Part of a small language model's weights.
Size: width 192, 6 heads of 64, 8.57M parameters.
Architecture: LayerNorm before each block, learned positions, biases, tied embeddings.
Training: a variant of Adam for these matrices, 8176 steps.
Each number is 128 + 32 x the weight over its row's rms, rounded and kept within 0 to 255. Layers, rows and columns count from 0. The size above them is the row's rms in percent of the matrix's.

# layer 7 attention query, 384x192, rms 0.107, rows 0-31, columns 48-95
size [ 88  91  86 101 102  97  92  98  94  96 109  82 106  86  81  92  98  92  70  89  92  94  98  99  97  98  88  94  96  87  90 105]
[[119 145  93  97 173 126 158 155  95 122  94 146 100  92 110 102 113  79 124 183 206 147 117 146 184  44 113 154  75  54 103  44 181 129  65 126 127  39 143  97 115 107 127 106 115 154 125 133]
 [ 98 164 122 117 152 114  95  93  66 144 106 107  94 134  97 157 113 152 126  70  80 163 109 183 134 140 128 171  94 100  82 147 130  93 106 100 148 149 152 165 140 125 151 181 101 100 128  83]
 [182 113 118 137 107 116 158 124 146 137 166 166  79 130 108 117 120 132 118 127 188 188  73 135 198  66 103 161 118 154 106 100 115 147 187 136 154  80 178 128 167 113  72 104 127 184 145 106]
 [140 126 118 122 121 103 143 114 127 120 132 107 114 119  97  75  97  78  95 168 113 126  89 127  72 150 182 144 174 116 123 128 127  87 101 183 243 147 173 107 102 153 149 107 128 136  63 171]
 [ 59 106 133 106  73 127 155 105  94 132 157 186 138  82 168 126 143 109 106 120 106  46 193 123 111 126 169 146  89  56 157  84 120  60  83 127 100 103  56 131 118 107 132 121 156 121 148 167]
 [ 92  90 109 144 123 151 113 116  99 138 143  35  77 120 127 188 158 132  84  60 156 101 120 158 141 148  70 100 108 159 110 135  83 108 108 139 102  89 116 133 168 121 138  98 111 147 198 145]
 [ 90 131 162 121 101 169 177  94 102 115 150 116 103  69 207  76 146  72  92 142  83 121 144  60 123 121 111 107  78 100  74  82 108 104 140 113 172 122 167 108 121 147 200 134 190 107 148 104]
 [ 94  75 183 151 102 179 137  87 173 115 188 202 145 112 183  90 129 104 118 127 118 144 177 127 127 147 136  43 124 127  93  89 109 151 128 147 134 155 160 111 111 120  99 137 182 123 120 167]
 [107 152  96 120 158 120 148  82 107 138  84 118 128  70 108 102  93 102 123 149 184 124 143 109 132 125 187 143  78  52 109 123 168 147  95 172 142  77  74 153 158 160  78 115  97 119 141  83]
 [137 130  89 119 127 142 201 117 176 105 183 155 138  93 108 160 118 131 108  92 110  44 160 167 155 115 162 118 105  77  94  91 200 137  82 154 143 191 126 142 173 126  98 145 210 133 103 118]
 [127 155  84 144 133 144 170 152 126 192 119 144 135 123 150 116  95 130 119 103  92  77 147 144  95  93 188 181 125 145 108 176 144  96 112 154 128  58 141  99 134 189 116 136  86  97  81 130]
 [134 137 136  78 156 118  84 128  85 143  45  88 107  86  76 124  72 109  93 187 183 170  95  72  96 116 129 175 127 125 129 113 109 136 171 148 145 111 170 118  87 156 124 138 111 139 130 117]
 [125  98 156 128 149 116  76 115  38 175 111 104 106 138 152 137 141 116 106  73 102 179 134 140 150 144 125 102  58 134 139 165 116 157 133  79 191 170 134 153 150  96 132 162  89 139 139 103]
 [150 113 174  78 121 138 157 139 134 147  91 168 142  83  80  90  96  93  94 199 162 111 179  98 171 133 126 118  93  99  88  69 148 159 133 123 141 140 162 141  70 123 122 180 126 183 122  90]
 [105 121 143 123 201 127  73 130 117 136 111  44  77 144 140 104 164 188  77 136 130 108 155 145 213 147  95  42  91 149 148 169 106 118  94 196 120 101 134 100 100 148 173 101 143 109 153 144]
 [113 132 118 122 111  92 134  93 130 126 121  72 123  68 141 185 120 143 136 128 212 108 171 115 115  85 159 145 126  56  95 100 169 134  90 199 126  73 124  96 127  87 112 122  94 104 136 142]
 [119 158 189 120 100 142  93 121 165  80 143 153 111  93  48 140 147 147 135 113 144 181 128 132 144 157 128 140 208  83 100 138  98 105 157 132 133 130 153 116 124 123 101 141 207 193 111 136]
 [157 138 128 137 103 149 142 122 170 137 160 113 142 145 138  94 164 157 124 173 190 184 148 150 139 109  66 136 110  50 135  94 177 106 114 145  95 132 180 144 149 114 112 118 116 211  98 138]
 [158 120 118 163 125 136 114 181 123 104 187 120 203 134 121 124 155 114 119  97  91  49 117 140  79 182 154  71 140 142 135 188 133 105 128 130 169 174 107 138  82 122 123  74 174 102 156 187]
 [108 114 144 111  74 125 123 151  96 188  85  80  91  60 117 125 131  67 109 165 124 123 170 103 137 148 124 105  85  81  93 132 119 112  97 150 145  58 137 125 131  45 161 122 128 151 116 123]
 [ 84  95 120 138 151 130 109  81 123 146 122 134  80  99 164 114 102 108  77 152  90 116 108 173 117 119 175 135 158  40 127 120 155  64  36 128  81 108 128  94 154 115 126 101 143 135 115 164]
 [128 139 131 141 147 121 123 164  87 137 102 122 102 124 153 140 107  86  96 117 104  92 126 111 151 125 124 164 137 141 110 148 136 124 141 147  92 111 112 105  83 119 178 101 131 138 150 124]
 [144 128 156 170 132 138  77 124 160 168 144 106  61 108 113  85 143 183 148 105 120 122 186 150 119 167 100  98  64 100 123 154 122 144  28 122  86 169  79 144 150  94 156 191 140 107 113 176]
 [ 98 137  70 138 134  90 111 148 158 153 148 118 175 106 142 165 101 133 166 124 133  90 137 119 131 122  94 130 141 130 163 168 150  78 143 153 104 133 145 124  85 128 163 167 143  94 166 101]
 [154  54 107 103  62 172  72 133 139 110 138  92 134 170  95 179 115 100 133 122  85 164 124 137 131  83 109 196 132 171 152  57 132 131 138 139 101 126 126 123 160  80 126 144  77 142 139 176]
 [ 59 153  81  58 118 133 157 169  94 182 114  75 110 148 177 180 117 150 138 114 120 181  91 168  62  67 109 167 146 146 141  98  73 110 169 140  80  94 174  94 153 126  64 156  71 134 161  80]
 [134 156 136  99 149  88 105 157 121 170  61 147 193 170  63  91 128 103 143 136  90 180 152 118  80 152 156 126 110 155 121 146  76 172 132 110 137 120  88 141 159 129 151 150  76  97 124  87]
 [151  96 107 136 156 139 150  89 133  98 165  92 124 158 145 109 153 154  95 122 118 175 100 174 149 141 107 122 112 149 124  75 134 166 190 110 142 170 175 114 119  88 201  98 174 116 179 144]
 [159 104 133 114 133 141  78  82  99 145 144 144 124 133 123  86 139  94  57 138 136 173  70 141  69 105 115 127 104 176 134  82  80 112 161 118 137 158 114 166  74 145 138  95 109  86 115 160]
 [179 146 179 122  95 150 138 164 154 110  97 180 149 119 130 152 152  83 126 140 200 103  87  99 182 121 125 169  91 133  30 106 130 135  96 159  83 153 142  88 136 141 167  82 112 136 135  99]
 [119 136  91  75 128 111 109 121 140 166  89 129 119  90  82  96  89 111  88 206 189 143 159 111 136  94 157 149 152  76 132  52 159 106 162 166 181 137 139 151  82 103 125 103 119 159 145 126]
 [148 119 169 154  94 163 169  88 151  83  99 138 112 118 148  49 135 148 161 160  88 155 186 111 146 111 135 200 151 103 117  49 117 115  79 111 103 114 146 117 146 177 103 158 124 180 150  88]]
# layer 7 attention key, 384x192, rms 0.1, rows 0-31, columns 48-95
size [ 94  91  90 106 102  99  94  98  95  94 101  85 105  90  88  96 103  90  86  95  95  98 100 101 106 101  92  99 102  91  89 103]
[[175 129 141  91 111 130 155 142 117 124  85 103 166 114  95 141  84  96 154  85 152 144 122 100 113 125 137 120 140 122 115  95 124 159  87 107  73 101 191  87 110 106 153 122 141 128 160 134]
 [115 137 141 180 111 175  94 135  85  82 177 110 105 112 108 147 102 107 109  87  95 149 111 155  72 112 127  80 119 127 113  85 113 156  54 121 147 148 100 127 125 128 210 151 158 135 159 116]
 [127 134  96 118 135 109 111 138 145 138 166 167 113 136 100  94 141 132 110 161 159 179 156 123 180 112 103 134 140 123 158 151 114 107 166 123 152 127 144  97 144 122 147 141 116 137 150  96]
 [ 74 151  89 104 112 100  73 159 113 130 104 109 101 149  85 104 110 120  98 145 112 147 151 118 141 158 135 150 163 147  80 143 151 118 199 111 195 111 173 164 144 126 144 119  75 139  51 104]
 [ 69 137 131 146 138 140 158  94  46 139  79 129 149  70 148 110 111 107 141 147  86 110 125 138 156 131 129 155 107  74 110 190 158 130 133 135 134 104 106 152 104  95  73  95 120 123 126 167]
 [111  86 135 197 110 147  78 105  80 151 175 135 108  96 138 145 119 132 163  71 159  32 115 118 117 135 110  95 115 139 132 153  34 126 105 113 133 140 168 115 119 139 151 131 112 177 141  92]
 [145 157 131 101 130 111 198 156  91 107  99 162 133  96 155 120  87 135 159 104 125  98 143 116 138 105  93 190 128 151  81 139 120  99 157  91 115 125 135 109 136  79 109 119 110 107 132 133]
 [ 98 144 138 136 136 130 125 107 159 125  65 119 121  99 133  82 109 130 125 192  86 160 128 113 169 135 120 194 123 116 106 142 138 110 166 120 156 114 102  99 122 104  93 131 114 154  97 139]
 [137 145 125 120 111 141 133 100  91 114  73 122 120 125 104 164 107 130 152 115 110  83 129 103 100  99 201 144 130 135 102 113 156 153  98 144 129 151 114 123 101 144  65 134 156  90 162 151]
 [178 122 114 136  99 123 150 150 148 163 117 126 101 111 166 145 129 110 126  97  96  93 130 118 158 103 142 186 101 107  87 135 185 155 120 111 181 101 107 145 151 166 107 186 118 156 127 143]
 [111 106  95 124 122 124 114 158  65 147 138 168 132 125  98 163 125  95 113 115 105  92 161 138  75 146 158 143 111 110 137 143 131 128 181 144 128 131 120 172 103 162  96  99 158 124  89 130]
 [152 109 104  58 150 173 133 105 110  91 104 111 115 161  96 178 126 151 125 117 181 189 133 107 119 126 148  85 173 170 134 104 131 106 127 143 136 147 145 147 143 113  83 120 169 100 129  76]
 [114 138 132 159 123 141  79  68  50 138 113  67 126 132 112 117 130 137 158  53 142 126 103 148  89 135 143 104 133 106 139 143  93 107 139 122 128 152 141  90  54  97 201 158 128 123 136 113]
 [135 136 148  55 124 174 155 145 130 129  74 126 140 148 124 117  93 150 142 122 145 190 132 111 147 121  96 117 155 105  89 125 138 127 138 125  95 111 175  94 151 117 128 126 143 124 166 107]
 [169 113 184 142 148 169 117  93 107 151 140 141 141 145  96 153 135 186 159  95 105 132 143 132  68 125  90  87 137 156 144 110  92 130 112  90 132 175  90  99 103  92 122 129 178  96 116  73]
 [124  81 117  93 100 124 116 157  70 129  72 143  76  90 128 146  95  93 128 147 147 102 144 101  71 127 123 190 111  73 108 158 135 132 110 127 120 116 122 141 151 110  93 140 123  92 139 139]
 [104 136 128 105 128 139 116 157 174 131  62 155 136 132 108 196 102 137  80 134  87 128 139 142 173 113 143 176 141  87 115 109 158 120 125 132  96  90 129 137 111  76 150 141  77  99 136 152]
 [200 152 132 121 129 100 184 136 117 127  71 164 153 133  88  95 113 154 175 127 113 139 150 118 141 134  89 143 138 134 114  96 132 154 117 134  63 125 133 137 132 175 109 122 115 191 102  88]
 [109 155 112 138 142 114  87 132 122 163 153 112 107 118 170  84 116 118  74 130 129 131 121 132 159 125 127 146 117 141 116 169 173 129 120 140 136 103 133  94 137 117 147 139  96 152 102 165]
 [139 113 141 114 110 128 138 137  93 147  59 168 136 106 125 114 101 159 155  92 116 110 106 127 112 131 136 131 139  81  69 107 105 115 154 128  29 133 132 118 111 118 141 110 122 111 143 118]
 [ 80 120 137 132  85 155  83 113 118 139 133  56 126  98 140 117 101  73 140 130  77  85 164 112  99 155  94  90 133 122 124 154 122 166 132  99  87 112 117 118 121  75 187 159  92 152 113 171]
 [175 134 139 111 131 140 113 120  66 103 186 144 107 124 106 152 173 169 145 103 134 124 124 136 149 120 149 130 132 150 126 115 127 130 122 136 109 138 121 139 115 100 110 104 138 141  92 132]
 [133 120 204 125 147 100 154  97  92 128 100 135  95 137  89  93 142 123 169 133 125 103 127 105 141  91  80 154 113 130 110 129 136 144  54 122 145  86 125 165 100 131 114 152 127 130 124 158]
 [ 84 111  89 162 120  68 103 108 176 119 150  72 146 175 102  83 162 118  86 167 149 142 147 139 115 130  90 183 131 154 157 160 148 134  58 121 158 120  97  84 142 130 161 143 170 119 121 117]
 [126  75 129 147 148 116  90 102 175 153  87  99 158 119 132 126  96 134 139 100 152 111 116 101 105 133 116 115 128 144 153 132 105 109 139 155 124  92 169 127 155 111 148 102 157 142 149 154]
 [ 84 110  76 143  91 112 145 148 154 137 154 148 117 111  96 149 128  95 120 106  97  88 119 143  36 180 104  86 149 144 150 165  78 156 150 129 145 156 113  65  95 111 140 129 127 121 116 108]
 [129 126 132 133 126 149 125  92 119 121 146 124 148 147 144 142 154 144 145  90 104 160  97 148  67 134 193  66 161 176 106 122 114 106 153 156 144 141 118  93 109 163  81 110 112  72 139 133]
 [192 118 111 129 112 134 145 114 158 150 140 104  48 160 135 103 166 100 181 155 143 161 129 144 162 137 140 187  93 130  99 102 140 146 185 114 144 126 109 107 118 109 193 131  96 134  86 106]
 [154 121 131 153 140 118  91  93 134 127  56 119 134 160 116 142  95  69 104 146 179 161  95 148 136 170 120 178 159 169 160 149 106 113 199 127 172 103 177 113  96 148 128 120  73 133  90 139]
 [187 138 130 112 113 142 128 142 102  97 117 150 190 120  87 137 122 123 176 139 136  89 134 109 122 121 135 105 141 139  94 103 124 136 131 117 139 121 170 150 129 134 131  89 109 129 130  98]
 [143 116 104  99 122 166 160  96 150 127  75 133 161 131 113 151  97 151 131 138 127 194 101 132  95 109 149 105 187 119 106 131 153 158 146 138 120 171 175 156 162 103 134  93 152 100 135 116]
 [148 132 159  94 131 133 185 140 173 138 115 168 103 115 141 117 100 117 160 149  79 124  99 139 142 150 122 120 117  76 106 150 132 150 143 130  94  73 117 159 132 116  46 126 143 144 140 167]]